config.yaml
n_layer: 9
d_model: 224
n_head: 4
n_kv_head: 4
head_dim: 64
d_mlp: 768
vocab_size: 8192
activation: "swiglu"
norm: "layernorm"
norm_place: "pre"
norm_eps: 1e-05
positions: "learned"
qk_norm: false
attn_scale: 0.125
bias: "all"
tie_embeddings: true
parallel_block: false
init: "normal"
init_std_qkv: 0.025
init_std_o: 0.0059
init_std_up: 0.025
init_std_down: 0.0059
optimizer: "adamw"
lr: 0.00166
lr_mult_o: 1.61
beta1: 0.9
beta2: 0.98
lr_head: 0.00356
grad_clip: 2.0
warmup_steps: 200
schedule: "wsd"
decay_fraction: 0.643
decay_shape: "sqrt"
final_lr_fraction: 0.0
batch_tokens: 16384
seq_len: 512
doc_mask: true
train_tokens: 227100000
steps: 13862
dataset: "wikipedia_en"
Each number is 500 + 25 x the weight over its row's rms, rounded and kept within 0 to 999. Layers, rows and columns count from 0. Numbers have three digits each. The size before them is the row's rms in percent of the matrix's.

# layer 4 MLP gate, 768x224, rms 0.121, rows 372-434, columns 0-223
064:465462520515529543504521460519485504504495486489496484499528496525538527509492535520478501442462481535513466489496510510534482470477475478510521499513512537475477467486484540497496541515514468512485488491466511455499518503486508507554457512450513414561515536448485447544485512489486546488500526475512526484519453479496491495489471489480491498496580477518475504480487460538487500487497523501523517498513509489495558495514472497480462469500486483498518480505442497529491507491503510488515532511526461504537524518539554494466545458487527512529498507481513506509513488460568499516481523503482526470498490480478521485493505473502481506492502506529507481517488479494518497473480
061:522509516459498483503493536526507511456518569487540500522486505453493494521507493467480505504468477459503517502492523484510516500535509473500495468504504534528497511498513456480524503447527499522477469480489465497472518463459507541511475509540485553509505492473506499475495534460477444512471535504512480485563480500490454512437438505442498486516568499475471478490489473517495527449515500498520448548505531520498484525500569485519491530499514493512534500515464496505495479504464504489507475501499549488485507480523487503538512511512478523526494522490501504474488458473477493494468496496511475499497507464480492502542517496487472499458509515521534471543547516493513506520531
163:508505512512513557526495519513528517480503513497501487514507497486584479486544536498444500515520475546557536506518514510498524494489497491488521540501476472523482526474506530485506495483479505475526490488532490471495495503480502448501509513515492494466517489484491495502545494546497497500484528495498505526508521474503515465512520499508544481490517466525497516555488526483520502520497476508510518512473505513494506510514518469515500483533496497514527500477501509533505499513498514473525494486503493402535489527491524494562504493563501474493534491513557510504548476532531392513468460507520478489569504476498526521531500508506510507550475533518505554503509469499495474505507
064:478504485500515481493479519476515538492472433520456483511478495472511557522497469503503523455501485480493491455524506497567524469481526461472505527494516504462590535496482532513472490445481483461496460489519474483492500516455504520503476507436500515489481520546478521506490504480460476499525501473513509533510544484498491488528503515488479453472492488503486494517510471493514514525523525477526517480447464549504542466510479512500512519521478471497514521510501526483497498457509472522567456515496519504539467493500507520509485541488494490516508496529517501483471470489566494496487459490498514462484464525549501468498500493523481520493530478502518488494531522536505502513479
163:468507498521486560491474511491521532500511497492476498561489498475570462480548570528492513519523524522519511509529522503488528522497526478509485521508490434489438534467499505504492489498507505494538479486495503503481500514472473505527541503529508521480491521505492483496524465488528494486494523507468531494517487482501516487478528479496536498464530493475484527551500497464490493506500485489512530492514521531485511498529486475508456491509500490532496534449514502511483495519494518472514489483503518448531503530507468474586460492512494512486553473529506520531455477547542447500476470477511470470561520482477501540545498503537487506559480494498498523517505477512484492521511
086:514521502534522520490474485521515552515527476496493484502483512496503492556485502493492466455468501505516480497489491494450531521480460469482557514491512488512499432499503490528556516460543485483483451474503508506521529499493482533461496518517494496492543484519533443485500549493553498474512462480547542540505479519506504495511508478490506503473486501540474465468507492501530466517486471534502474485485518520486496491505458478484493493400484471546538476532446528529523489499513514521530543531495456503489495501538492490567447520508521517510543490513510509509502505496488495514475506485473483493487512535502486520499507497515482475465499491505496493482504499522492522492446
052:489520500493501514508495484497518530519483495489519477527497504486504497526496523516496507491510470517477525489446514510512473529558515505549491476461494523528538458490506487505442572481524488507502500514503514511461526523513475534509493454492485527479489503465435462534493535496496512517520476530501466490487504518526509506521468480491487470529446518451500514497516492530512466477494472470488509541541531552482486460489515513504548496560463525473498503538474485519466522494547490495504500533522455482516498526474515514519539491517497493543452486476462451501486507519493500514508502484514405514490492491496519500469522500517504503469494542522516517511512500479485510473434
061:551499502489459499502496535494517465488473519516500506431566500500508478508521499466500515510470476510501532502497472474455513470478473484497457479501523504568559474445473540508512544506505465502510488492506470492541498497516471481518513507488506519495519484524546488521489518509490521474469531504487498516483518499482501469500502519461540473510518480536535481546531509497497501517469496471497524502507513519514479548480475533488495465474492523422476487532522476516484501463526460473536472517520459496515526478490541506492512488478522480512491484479504471490507518459533500511512414483500449525486515466442510494461505504527504502529517538517525481498502481488500492497544
095:440490494486460458493472495523458453453500512500523541510495487494477512508536504494482522523498454516460525494505501489567522534518491545522483512502494475511519510525500504449478497472467516510524489509517490488530506506543547509484506459504503501504529502478537509482527521516510431475479512503493531457514524524510505524508471473513479466530529510470533516521525498482485534503527511461520480511480439516524535487518530494489536495487496501470516496516513482475491559510489468489484495469510561489480499542519485468486536532527479477505477464526533480508502540502483502514533488501523494512491496468473503469550486491465523524522466517485500480509475562492514429461492
096:496530523495540478494481515522526555517506547527471473576494489470487516502518525475512487476490500532469527490521515492521497509525488464517514502463485451498461530545475433487518494496489504526529497518464546479504483467516493495445495488493491484471526494511478489547498512482491534510499479501477519523511531494461505498472510480513520523524531457473518462469514492536517510529473514496531464514426530489512531520519460493504486525450499501465472520497505496534493505510510506515520476500498446511488507446477466509545521518497518472530536468529499485495502460477502486484515478506477495487500492464472521524466501515535520510459526474498517481475431523470493541458510
063:487493517466529490502512462556449467462474502497490519494544515523513497530466465510513493549462498504491547504477478499513514543497507493512505486515506483554458497525490486505491517520476484485498512466560505442475516477523482476548544531484469485526497517498492488505491537513540500482469518521503466501425443512520506517501524498491474502458499480501512443479543508495532511500517473479489493512489476552507511548472499521463495515534546473502486487520464505479515479466495465496476489491538472498505478494536514496537514464483462480563520483485559447488499501482545496481500519500534521557498508510495492531470498500492527479512514510519505475489477520493503525513521
105:507523516523505505518470521475464565480500537490499525554487507477526477554505475460508492478511482520464524526487456507486530490515457441470498480479523498511484560488503488496509501531500474493528471500488512524447490453501454520457490488502521518488485487537501495529514505464498513517501453525481518527467543492507541511505536471488505541509505464502496492530524510512551483489499486544481485535523530497509478540519502486494496518475497511577519467479500486522481487484504510511536510511484493519481515474467520505510501450517521471497518514492484483483545499487452489487537509527416454516494484532506489501471517510504490509460519485438490472483505521472497477474542
057:530534517458505538500529452490510512462491493458462495510464499486496517508472513531497517523479517475456473519487504523515513503483508501530506487505492491505495562496489486451461471481514488510507500482485512455482541488496477486445486531521493468516513522538503492445491543539523533481482507519523505518478468509535478511483495552495532529515490459508513472498480478536541488529511490504537513574476480523507494491500492508540509540533500512499475535531503487473521508497532455514518496520511548498506493490480478528499511457506511512504525492512561470536466462501492494479541518468517484527478507480514535521492509482501519478428476522477504501493490499463509574471441
118:491488513485461533538487560475500494482531484506477503489523511493556492528532526487493484501502514480528526488496504505532472486474454479491485493492530491511498514474495529518532502431462467515502469474535467532508478509470479490451512489505523510486501487482512522504517492487482490495510519501463499511479481505502510468526579498512558564498501498535490486570549513501500489535479474533486483488509564509490508481523521491474501465457503511525508479486511497530490475481538503468517505478487490518493500481505534476505521506516532532494516518491502516494504533502505476498451457519439449494508484528483469532516523488509512534570446492474521510496518463468496491499569
157:484527499513520538487486494467535501472541544495485491562513497529525506490536517517487492506513508505501481556512523499495496521510512469527480508501484422513453497496501503482483497486497482512497477488459465525515499501510491476542546461458514520468495473526439506520535494527495505510475539516503496480466481525524540521526470489518498517510494509501497539532495544513527508498486434498474526473471478472495513493518529470531521476502514483541486480451557485517521482518494521472487470481518498474484486509516537477539497524528469495479487458507502511505448495570542457498484503498539518490560516514519540524509504493498494521546488473536469557535504486498510473502489
055:489513512461516525543529490509513469529485496498516505507479502509506541533509535527502537512442489473535523495441513491500514511540494497516548495499497480480532491501518456504516533504509506459512486491434483480512494542540496537503495530494527470520502511526515491506511528544500535473500477548490496514502490537508470501478467506483505533500525527530486467480516452482520477497480493456504523488501496482471483506492487476524504523542506466537534495523457510525506513520492478507505492545516504492556499465490498502552505472500483481458478529489526488516554459471528492504479514457519471569477496422538503453459510480505494476480491482524504461483481438504492496491499
063:472476484497511473512512541531461477480503490483513516502474511544467452500520542446509518486505482493487530499453486534529490533515466491484543506512514525568522511511515489518496519451491490448488481516474492520447512496566466527498471506491552497543500490490465514477513511480482489491502498492484485466492534495518486463495505494513496521508516475488515526458537496460476518447524518498462474560499491474501524501505531476487516506460503482542529485471484508511495516514477486492488496494519531494462541497455491498488568509505509523507510522488530521521548555492440497494521478518478482559489512494526508524490521513507546494464494517505527474529512470515518463464518
138:525516490478500564537538484471531512492507521500487522554504499486537493448552522518461520509537499511475485515465490488521514484435527505503508528522467465501483527475515502548520530477491493506519496481492474475467526516518521483511504493486496540461515513471501505485561458531513487496489527505496491501490480515502521523479548506516521548493479501505530515475511503488497501494482482547469556501489491487548502519505498470528494495500511497488494508468512482554515486528497505437533473501516472463538466500519528487531412514547521514490536502527523514493486513538519444499485522525476467526544505504486538485499511483534473491512454506505468537496485509529504456489493
068:513497506507497479559506500519477463476487526489470520452510501524517517464501519454518529465490445475567505463551498497518505518525470481491531494501520542522518447489475505515523476495512510484530465532503453516509499509495531479538526489449497498500511493488491515524498475507439529497520512484517507509478468542493537493507506470495532522483517535492519460503493478455485444513509477507491501538513540482496531511507552502510486486549518478490416450525461467521518524506509479508494486508487487510519512490469477502535533466484495526580495492498505465492497529536496492512481495516506525530480465452526517502448498504502528471513497497529493494491485499479520497507459
061:507535555517486500485457538516532472524535512534478515437492496530483485517537492512506507523453524485526511520495470511480494485490448504465476504487514470498533506482494445504476468519506489503494473501541531512489493484512464497529484520526507458518492469539450486541498477490471486518483494522521510521466519477471509476499524452483500522454478511503492462550501506491519486474485445527507472454514505512498523522516536501517491407487503523518476462455571511469502507521504514510527505487476500516500508464507464491494528469486517471487472472533496463512493503568496495481524497487492495493481519496491485567503543530515530500523496500481511542516476479494511496498469
069:521464534493524531481502513513541563448505516501505478516470489528505500528508492515507469491426499534482477530483469508523516464485487518484508532492512524500479492523488510453541462512457461538538484486508499481493502436522523542500496536465496526520518509489490489501498491478473497499496514520477498483528515509472500494522503511510495554559515477491495543472499464507512474473497516555501491498485474464443540505514495479501468474448534494464524494529475468513514483492520537495533554540508509500499498510482449503519459506537512542475518516538504527531508508457480500505514493543482484506498457515513503486486495475495472515476482484502511535507502476477496446464438
070:470503457481482519487508488560493489546471472506513495489517517484518472481445514506498496464486500530533501501536515493473501502447513540505508478499521522547510486513482516474484480493518497510517510489569509540509490546502515454487531485473484520501494532510509474492514508554557498448483481499532510485493411493494499513527496531524463498461481525500513494489508503481446485543518492512490515517513495515571475527484513478488454439506476481469521517540484506479506528504469466510516461463502469505515468497487485504472523521474444510515506501494504476490449507517543499506478470503552514511505488522535510522477491482456520453532497494532495530513485485484497533512483
129:480489518538464539500512519442544504509521483487499530481524510511519501497501543525508517496465498474532501514494506513505520479494493479475497501504507512508529503448495505489537494537484511478509467501513457511534500492505472446498543490550498506490495491527539507528485446502466523503509512498480518529511491479520488470488537530514486541495475502544492505490517509496509447511453476468489480435476550482510501506491507498531469459471427497500555477494482504499490524468545510493493519512473473516497525501514526483519497490513561496498482481518491493500482544499510488508442466534438461443519478530520522541500516509514512469485474459514484565487517439471505506496492
083:499481523516469503532497525485510489511468488489518512502469495484513558554498519523489516469480469540549533511463529500503534522512540463502536472490499479481503464525503491474538485518495500500544469491486480517490508474512517504478490533515494465524521483504536473560493536521502504573487445538497513502524525487476517519515480519471531563491498465493495470486527492514536489484495461525448487486512525477487494509543487494500497498490512479488524485506479500523507496465504478489531543517524503493489524521495440504506483509522503521487532541495501493519558455476503491482548452499474493525499510482539509490433515487494499473498514488461499488464508548513512441460444
063:450502484481513480506478507449516461513490542480534527501520511531516499485470503501543535523495561474480505492473512509517492502494539552553490481500497459507491558486483486497484459540500466507490538511496491472502515465509510480485503461448519485499502492461497520542527476531468509484484469542431505534467489460495522539488521526507473493450516499467504436450503535518493508461500490515476458475496516509555507521536532526496544464482485511518498481516501494465517488498518482520510482460490486506501511486547527497525511463506517502521492459518501487508491521481479493493525557512515537502507481483501508491454486504485539501468538536495505495535504520488500544520461
110:487515485494489516527462500440492510475528479474479528484520497484550518546534523480489501507527466504524530498529544510523495489540485526443492487503493527526501608495492480497520486548465512472516406484491452496502488499465491493451497467512497520492470494506495510504501525522508502487497498526459482505458500487487509481516496547498527536489516472525471506542502524459514476490493528514486500453536518492535525491463539503499549497511491504502511488438526506509492485505549495468449495485458512509531480467496504478549482507501519479507511499525516522499506477539487498486488541498507502510503471533506488522546489498547488490513508448496520503483504493460502509475525
121:469529509516495542498481566470517475510520543492482497552471498500551524505529580491490533506527514486512494523477539486502469512493496511481480496507511491501521562514498466496488491456478491485494530443490469523542475506510483488466483487504495495461509495528490491487539508543571493525500482513467492533487508525541547503474527486502552522485454553524523520526483487478480519487462483470502505508517504491538517483525503484493539462473514502535523454458527489498501473525486526497503502488475510502475464472502517499536512527532474534500505502506493498487509449539538465500449542532473490519505490498513485523529508473501469530510474456528507491498536480470510515501482
096:507516495507521508511516556458531531488503519480454512530467496477529462500540505521518488462525459521502479475479535525484458524489503490458487493516455538509493545474492538475482466506451488472473486518492489502505482506471453496483464501513518517510495519493495510494495486468487499541503495521466493477467509467503545486508552498468524514477511523503480544500536509460493499501533483481485507456535515519502488479505546450513524534493504472589521483479479503477494482512533512408528529496483501512503481466501481503495453500538508529505516486511478501507508492519577500467532530474489479527514516524555475511493505509526518496506524478457520501514520479484500532495517
097:482488491504495522492491472498536500464488511494482515499468485506483566508512497516492544534550480497477487520489529501504509496534517530517470491499490495477463585516501461467479480487487478485479481520476487459522510505479530470502459517558474512518481521496456493461504492511500469486496511476491498472473538505486489515515480533498505499498446497465488538504466497542517571507520550472509478512509465502546519473502494502548471536497494494522535514504555489475497497519529459514467510500479554500495499528475478501515427518505469515462491498479552521522485457571513490497508510496512552539510511494545519469524477484477492511478511507523494507504505495521511493479460
059:495447494495515550506512478513471496478481536500519487510504498519495506513484479537486462465481497487520538502468491478537517490487499514527527508496487486466485502484520524475506556489527428495500505488503481454485534459445511502508483552481497484523518511486479471540497511515529507522482555473517452490483524474497476484534458568454484505545570477482477498519501501490470515492477497481468495481502493528505473517494572475489513522509564489496507533508509537497500486464477481495468508505511538498490480512535509515477507476472492487525507508535543520517505481514553493499503465479500515486499538491512489487510507481456435489495515540476547486479486506515493450534530
088:467520539486538472500469513519517482495534468488492501504520496499529509518530481464500506488492495503519490557441524521508459524508492486498511507466472465507500524514517522513496503502469494547493454479451518528514516513513480565500513541483524479486491471527500483567508542487535543496541516524506490476475480514485480534517506446499523524498456529473495482511558521505461518533531467502493508555472459481505539500527501519482499500537512525514426476444529515515508475490506483493492484442538554519460529495514477461470531499487487467486472465500498503498482482505513493489504504495522482533497516457477491481467525494528505518491486467470486487474541496492480491480515
054:478510482492467516518538497505549520492498501504505492509500486499510559487533476507501485472522443508436473465502562484461505507534519463487515499506521464504498495477514501527520545426493496471529482504488496521555461513496505542502531552531466488521483450541499490522509491482465502505509505491556502472458479504459455528490514483489480485509497549498511569489519483531497503516492476504510493448517522522508491492499494470503462474508493476528488502485474477487521488500502513506519473521538523503487468532512506498441446569474475517503463477472526503496495464538497502510508509507516522504501461490538523470470499504495505526514509473534514477545510495493498457478476
107:469538498509485516532511503511489524515524490480480500517501506500518462469528495470508515471510481501477501504474501505498502477554460462502494498516489468504502513482499464502518478531458543495531486523454481517502503500510489499479514484489510497546465511517463521540504465494475493539521476503401481536460562484492514482518532491487498581458514496536487482506541514498539454479508499534485512501507512448457511500501482500530557531477510523523468485471545484486481508498527495494499530507466496504487521505441492493513505460510512500502488493495521523514553492540478500491524506538474492555517448515509506517502496504518535476456469495466467548526476460489482497473490
054:492498493471528517469513482471440447437509534509542520480510500531504497485514497484474491507490476469500551526483489518505508508477491461455496513478508509518504462495494570537495532532497484508474511527503493547521513451541490529546460512449522495447497491486507514517487490478441550507507497495507472522490535529527491510532485504508487506520496459521482532512489508595534475502488511444542513486530507497492495505517530497510521497501502483538515455470511481525466524517508503509469543541514487506493514519515556520484509496485533463486478468467499473514539487494491494505494517518495509462496474522484498553503537505483542505500513506483527486514454500468500503483518
078:511510519517490534514498520532524497471508539527478493523499490538518472543521513478506487480494490483507475506480508485506507497516480424510533479481506440490516499484510505511565492456529517486519473487509502530504463486480472474495516514546444486508485492490499473504490496476467537500467525492501500526554524516516516478492495535452538509491552525568490511494500479533521488492504507470504472493468536529473473516474522451507488530489476484600507468445498501491470507474523488495475551551494492515524531493485501479471481563505531466487488509493528499499510523526502498492500471500444455471513499502490505539524515498516532475445500479496488532514499504496500471504507
146:469497499531513536524491527518516522488498508498494494536524502483569458484541535502467501523502513546519509519521516495492503460484505480501512529524489450508482535480503506488511502463478511482523496472529502481508503512467504482498524515521486490489530507489491504500604504539470491496492520502503513500493514485496501490505530495503565478477529488524513491523503503497521510495494449525503510498475512522477514509504500440483493496510502509523523516472522504517511484508493509459526499484512476432505493507511488500558496508548499499483530482528542514510518469558520398505455488501493497488606505474473524517550502511507506510534444524518491543515500501500494468499522
081:495529487491454516522531515498521501562510475502512519493481510443496506468481508515498584512526521536528518470483488493502494509441487510485525474475504465537479474456529476506528490485483463514561484493449500466524554500468511482456527487490471549470507521490527501529496457494516487470528491487482512518492486481467476504518555492487518505509436497489500460483538485510489487519502526522467538470523523425519507510527486507508516495469464504495526513496466498494507492527502477497500505515520494501561471496484534508521513512491527499474518480484507460490529542488548495484481522529494432528499509557520498498472509488516534507509497474491480488465512472510487506473505
062:487550485529490462524504491525534521551532515490522487488505510479506504470478498492521470478515524485456442485469474499498495537497509521497518475508507464513498451480489486524513505509539502519508564504486536543527478496486502523485508482466460517507502436519522498530492477543522477506513475496463507551492479496496523496516509523511468488483461508477470490511518517500496481482491501522519480475501521478517466529524458498476545484481451526532490464525479515532551487511459489511520539462489508506475522472447544522550555509510485527490470472515466489489521500533482501503516485483536431443496510481507518516461497496501495476444496496475441514506508474511487535505499
069:509493496520499456547489516542503494510493513519516494501501515507459508502499499498510485486484511498559486473470506481444514513508493491497491482495517448480522453492523476524521522487531534465517547502504543569500483546513471479510549493518477520487518487509536500523508496513492471477467448471487497511513504461529498476499526468536489548487435492503482481455547507517485477490517449512501455500484510518511434516513524476487526440513521499506503479523534521492498558512466453515501493543485493500499524523481522483506484493489508481511491510478499447468530521524506500508517480466544516539508521546503496495467484504471519511485506481494487514491509427504498468472436
174:501497511520509545532493527506522499464499501511496497538528501470562522489551533504452491492508492537513524514518504505524514519495485487490521512508491471518482514489490534488497476461474492478524511484516493492512496502502493451508514509510500495476532488487500502515593502552519452526504505503508504521482518478503529500500523522513563475486492452499518529562498523470506507509502458490473491519488506520499492487517511458509504470513485505520530498503503503500514490514506490484538489500517519413541497514505490493526488498566494486486505504512546496507516506548547405506485493494529503512579517462501527507499501494495479523546444529519465561493528465513501468499487
150:487507522518523529525497528507483500496499523519495480532518501477535470470540569492478496504493514513512498526534496500495539496505487494496485529516494490512443521482495515486509503449477479511520504478492490477518497506531499442496522529514476505502521496467510509520596494539514455492489502491515500509485495452512525505462548489503539494476499453521517545560473504524520511528495464511507518510483525513482485511519499459525515470496534522513540512508505474523512487526494525469516476466499516431506486512519507492537509469543511517500511481506517524503496469533529399518471498502497487484551521469474510495537517495501498529539435518511513562522500464489499496490531
053:484512551547521490482513513482503447511478488489502453432506524477505496463477452493511517510497524538515459506517481509522473489444490493488448470487516551476497448500484521502502489552441470511531500496486463544461489529518480505525509485501532508524518486516488518524493504485508496500563521505498484500460482491494500469518499435494508515456446557502506491525509516514510440483522504524503515492545497477476491514517480501480497512508513479480480508474470509496522484503531523523500460486517475502551509528451486482461495448513512510496519469466494504483501463512503497491520427468487524505500490497517497541470485523517523482538506444517515478497493466488496498536501
062:525493543472502471505472528510464510462509524496514478532457497506535486471474492516502438507522490565504516484520510506487471507536485531484463489506516479491455515484481509456471501526472464507497508493497478485480497499510545513469497523517492489509500523500504526542502494515480484491501454497454490511505512478492527462517527479494526570518506512485508461521524505495528471520494480518508467528463512526507486521536491470540507504460500503542493485543493495516498540491510479491574451535465457499504519501447508475590535484515524481502542479503490488487516511501465501511516468485499484548496506455500514470506519506491549488474539502449489503509518466494475463486542
072:490499521485526492503511447480455463492496508487447511464485516516505433479528505493515487534529484500511500547484485505517487524518478518444533477498516488557534494496498526506472459576519489502536514546483514505466499470508500468545512462478520503487528514490481490555508462496506530571492466500468526525491475477522491495477519471471479530453467486499504507509501504461507467495519501511469489546505521476505492502505486505460550465492502516534457460472514524503498544511551513500472508486445506512517529462471508501478517494499526498540486482473499495495521542499517495490507545485499490538501466492526460498501500509555496495485479506489497512522488453488496555510514
105:465487477472467475492503501491456448496516492485528492496483487472475475436487468530505543493502486503479509518483532487521495490512554527500461510501512487465456520523514443497460496491486515499542514532525507515524516546486522449487500474514506501501449517504526517473502488481475441514521491522501487437455515498525507476484506511515509507476483473478515536522504510460476516495530497495522526577532489497526537507511535511513498501506522540534501525513522497477470503520511503518445478450534511489465499548496518501456503546504475520533506509464494493516504487535442499494503478464528486465510509502520499484506479482455516531501504548494509532534532528483500456547500
048:541494535486458520497511553515524444454521510513521522499469505493503489479516474506493548490484521535471555523506479509547500511503446495496475489480517480484471510508490509503499516527460480524515511492491501519466490522499497476487517509470531492472508507482476525475502495464513488532491550476470506515503428477499482480494523497505504496545464510516491476560491513447494493536532516471465509528492503485485465459519520494458543442539477514546464518481470520526488530497486443502524476476525562512515484534489513520503484486494503484532504544475527484523484495447543504500491510502480419502498529497486491521538502505476518525527505498513502470508479459473502495519524
092:524500506515510516521478548563537528484481545502508524532471494502504528545482490498484494500520492501483485489454509483491503561543467547490502500500505498497461536509526472485555493414498477478505527474476485492519475512495500497506504554565445501509472486484513461482511514468510467482481482465536481505533495497471496543471499514485479503531525500510497527486471524565499543505532486504467461518486484513542460470467511448501501534498492492526528496496515461474527505532479497487472508493509538492477495532487513491497498548489518495495488522473520509489459526517466505502542495505515506466511521492454487452496478496460504497448539475514479467525481495511499480494511
053:480527502469490454511509458512478476530519491523494485531487521495460486516498488452497538520462424528482475502468454494538503537470486430490543476498503487457472507527507536513521495504482483521536497515424486509545512467534506478511531450492469468509522505475511474556494500512503471501489511497513498503509500459487538494454496501505456539494467494535507499446486479525522507479529514498456479488505506503498430499510481478539494533517528494521506534548469540528498544529501520486497491472500505502498524503510538493500561508526506487515525511504493491488499514483476498505537508533525481498506509468506512474489509516522499501425486505494471499520460496474492528482491
078:490496477484481486511500510497504548468527519475444553487509495463517483506571511503507492465542496502526551479546530492494434477527528517482484508501467484483510531500490528518493501548447513483493475531531512494505466535454463550494506531496477481491501513472552509488494497495535503493515542493521495505504469510489476498540503512489517446495508492497494496557528514442523504493511499463484479500487507515485513487489532460499489499516510493525517492489503509488464506506492503461553498510498473493459488512504457525519484468516459476470486469518495488512450480511540511494464489483512473481534500489482495465552483487473470489529544438541526553508490487507485477542530
060:531494536479505496513485502506492471524514512532528496483534513507481496501456526528525519570512525496560512505506504506477500525508478517517499473508507503503484478471502498499463486545479536524489521486516487476499508541493513475487542492460451491511501454531509538562487517511496516514488436487518491502494479452510480497483466494509461513456485511484506493480507532504526496474493474476527476527488563511505496526501490525441501482529475531493532493520521524480490502486450487511532481503490548503522550463500475493464502495484498484535528524433513467470537520483481485500480474460547495536483484502508545479514529509475491496499527521494505526501510421446495547468509
076:494494513476473465476484536488474526495512492518491501475471510482508484544514503474482518505520515500468497485500493496469508469524495516452493464487533497513522500489499567516471450526481473506510467503532522497477482439520476495483477522477529547475503467462472495516481537480453464533471484517433520534490551511510483462507496489516489510515508522495504533534494464472513484483485508521482527547498552572519479491477492497508547482496489495470492488550474472529501527488579470487514471518513516504511530508478498487524504463497485508505496490487477519504557464483560495497504490522492458549503490521547478528464497507541493520478518488467522484475546490485501512497512
099:521495527530499516511519566511533471523516501504528499484514493546521537535502513504509489457450523486524443467481517507429526481496469430469532517465523530499540436482518488569491464477468537482485500489456517505550462492507490518487500533511482507447501498481506501544486530533511515556482482502561493519494465481494487500510521509486513555497483520529519516481519536494489492511467463499456506484516549527486465470476506498507505477497462519537497503521513464489482467492509475502496513501500485516485548469490496485470505494461521491486487493479502491516511497471500480514482502512518433495484467490523465478481514498511522504514495486500513500486499471455492538521491
080:507506497506510460500505491552549452497482505484534476483480493512479480523507490493509512513513469472476540497483488513518477521547517488487509508510514514454496470489508546474460495502462514472466501480520468530487503524538487441544485511507474499520488481467536522492514513482512475485492490463524494486525486490478490544492513501448464458483473465455512491499481485509474519518520524497527515549492454504468452481522529464523472532545553487511498526498482475479495545513504498500486490503529551482508516527577466486513547470496424486473463498482448501473513520499476496500533510488520509475503515451504505487528475484536520517523499527518542509499521523527511471477515
117:463495475491514516552523515481530489510486465468504511477533500486488524456479503526539475484471486482542499514515491516464496503476535550496462491499512570507515513472504514444453485537486532526481494479501506492525492553474498493509512523442498551519486510526540507464505506567513485514516501545484509501475492488520498505502476521492505506476489486498512502497502542476474490491526479445480506448510510530494517491507489522486534479532515547499513526528494527471502491485491502482546443499533505495517497492516480480477524484481475504512525489468483474517450501513527493506461546536550489508492495510481493507451509473491463494563448519507521512473522452504493547542468
069:497469518476496532586511468477465473508513511499507562514482474492501502498458497509532489495488529518527502491497484503502534472486499523456440497474517507475464540482492524518512490534523475512519511489486493539569489495558532536500483477512490523484489468512503528498492476478455518488486500506470591481457466484493519475499541494511508508557472524537467497513502539506516479537487457512494504472474524483501470494521477498497494512484465494527549505492464451475525490504490475509460474495492493516496503482495550492458457484509525538507533485501480497506466502512450495485468547535488513493503495513453497520500511506468529510499500474502490525515511471517505550489536
143:490527526523515513543463499503485491511535487506503500498500491453513454500480513503460486534513503520483460481549516496496555478511489470524502485465500488493499522503499490512511489494465500504479477456511472521574487507520517486496487481489471539478520489483522516517540473483515519495514558493521547480456477531516509462524503481514497509491508507489492523482509523507502528556500430501542552488477507550462509469522487458520478525511521463472456529514490495498478495499515550494504457515563466454470491579515492491509477481500505532466520481521484541500460489520506480499456532478546471501533488498522551484498500507501490484520516489505527508552533490513492500520500
073:479522448462474532522486482494477494524522504472514527541500510490506493520504499486481524564523518485475528511517521494521531508496481468501546482500508503504472565530515488542502506530493477471510477520488513523498513478516502533486482493510510497490484519501448497462504467515550465526517526512518483552395472456492486456557490491508485454500462489481490547512492495470501483488501482473454482485516473535542523478468496500497542529512517475504509496480464538479482472509467518489462493488475482503464500527508514509507501505486522511480540514521533523540489518491494492493500560514520497524496508534536467470521500492458426500477520483487478454479490487498500530498496
168:469522503533504549526489541481518498483508518505499497532519494479563460487558571508478513501501506508540521518521514496508503512479504489480526521499505492494474552488502525477491503463476503476515490491525491492522494509469488460491510521505489487484529496505501487499574498545506483518498506521481506550485518462507518485502513502506554503474524445529498516552495511492529492509496465485475493485490532505475519508525495446505520473501488529527511496477501509509503496503504510481559506481501508435512496511513501498553489487541514502496525483520523502507537515579541407505478497494513471489572499469493522528518512509489482495536458537529487561517516463500494493496475
072:552490535490500507488512481469514479462503490518492509479507503513527526475514502479497536563446488524537520500535456501517522503532504473483533528483482517488564453470497507526530485464506513480538490493510489469490546474503523532544482506491518486499508551455498509503486508470432559542482479465551523510528488446501477508512469505469521525499484464568474500466469495549453480461489520484502518485494542484470481466509504500523481511508482488459474479490491518479471498513506497502510499496528538495510520510537472495459490480510538530503505486489530498490473532481490500505489514527480486451503469509472471512516539517491477496505486492533479548527510538516491474517474
053:494487523514491486523478525487454480479481489487515492505472476489479507454481516528489516552486497533528499520492501531509520512493542496505471501506534503515498540493506503485483474461487519507477491486528516497520502482457464472517455532471532496521485528484489474461515537517522506467495509517530520539482523441499506494477501465451497441516476501471495483522487476506538500513487517488460456480540460577471482510543510495532468539506471500483492536519511480473478480533486473517603501506481534504472466538546490469508515483520482510486478508500507491510484467517512497465523513473496428461494513468510533507507498501497491510525503509423519517501482478496506521474493
060:518478473522495547545493461517520542525488512488480491513489490508506518490496485462511487441492472474476500510579491483528502477468418488471507493502496510508465491506497525528511488560524492507552505530448514477516498505539529532476558482527516479491515519512558502494490525491500540489498453499495507473497512477491563478508514492500510524541500501501514455519487495553452459515466492495551516436465514475495533496508489489493507508488505511478502475514489486503541509489466485507498524498488472511489518451501492510465504492515487505519533483480531489483514515480540495493528529517460528505494470543533469560473528496479558502505465499477500497488500540482498505492485
051:570512547480507448472529477482578503485511476515478447484515483502539531518487475487483515476473495485497530486449489501510502525534531466541561537486520522502529500479494561515521494474512474478515485490505501457489489456534510489533521589491485517487516505490492473536494532496487516485486509505532508491520493521522496491481491520497514490493539477491453474474514466502459494473505519482486516459507458463475491485493477499521473546497508498474538461497497528516504483475498505513546538510522500499492489540520486498499503492533458487473493514517545506496497525486517498490496420461495483501508484499498498486484486499538516497505489494510519516492457525504476455477435
081:481501497521569483504525490517463468481477462506526469512514492516517519489442508482503482532476516526486471492456494505497523524480466471533500506458505485501521425490492447468560501506522488513482539513545485532511526467512450470538476506491505481508509529514476516483489516481528519495518436465525515510495506517512516487516524535509495498455447473473513515486553511535488500492490485515518493489461524446520504528553503471485501501523489476511517503516505488511486476506477490525518526532527440504516500486553491515514524478495491481513494495478506451497494526500462490511495515508504539451499504512505508481485524500453531538476525532507514566483526476542513482520453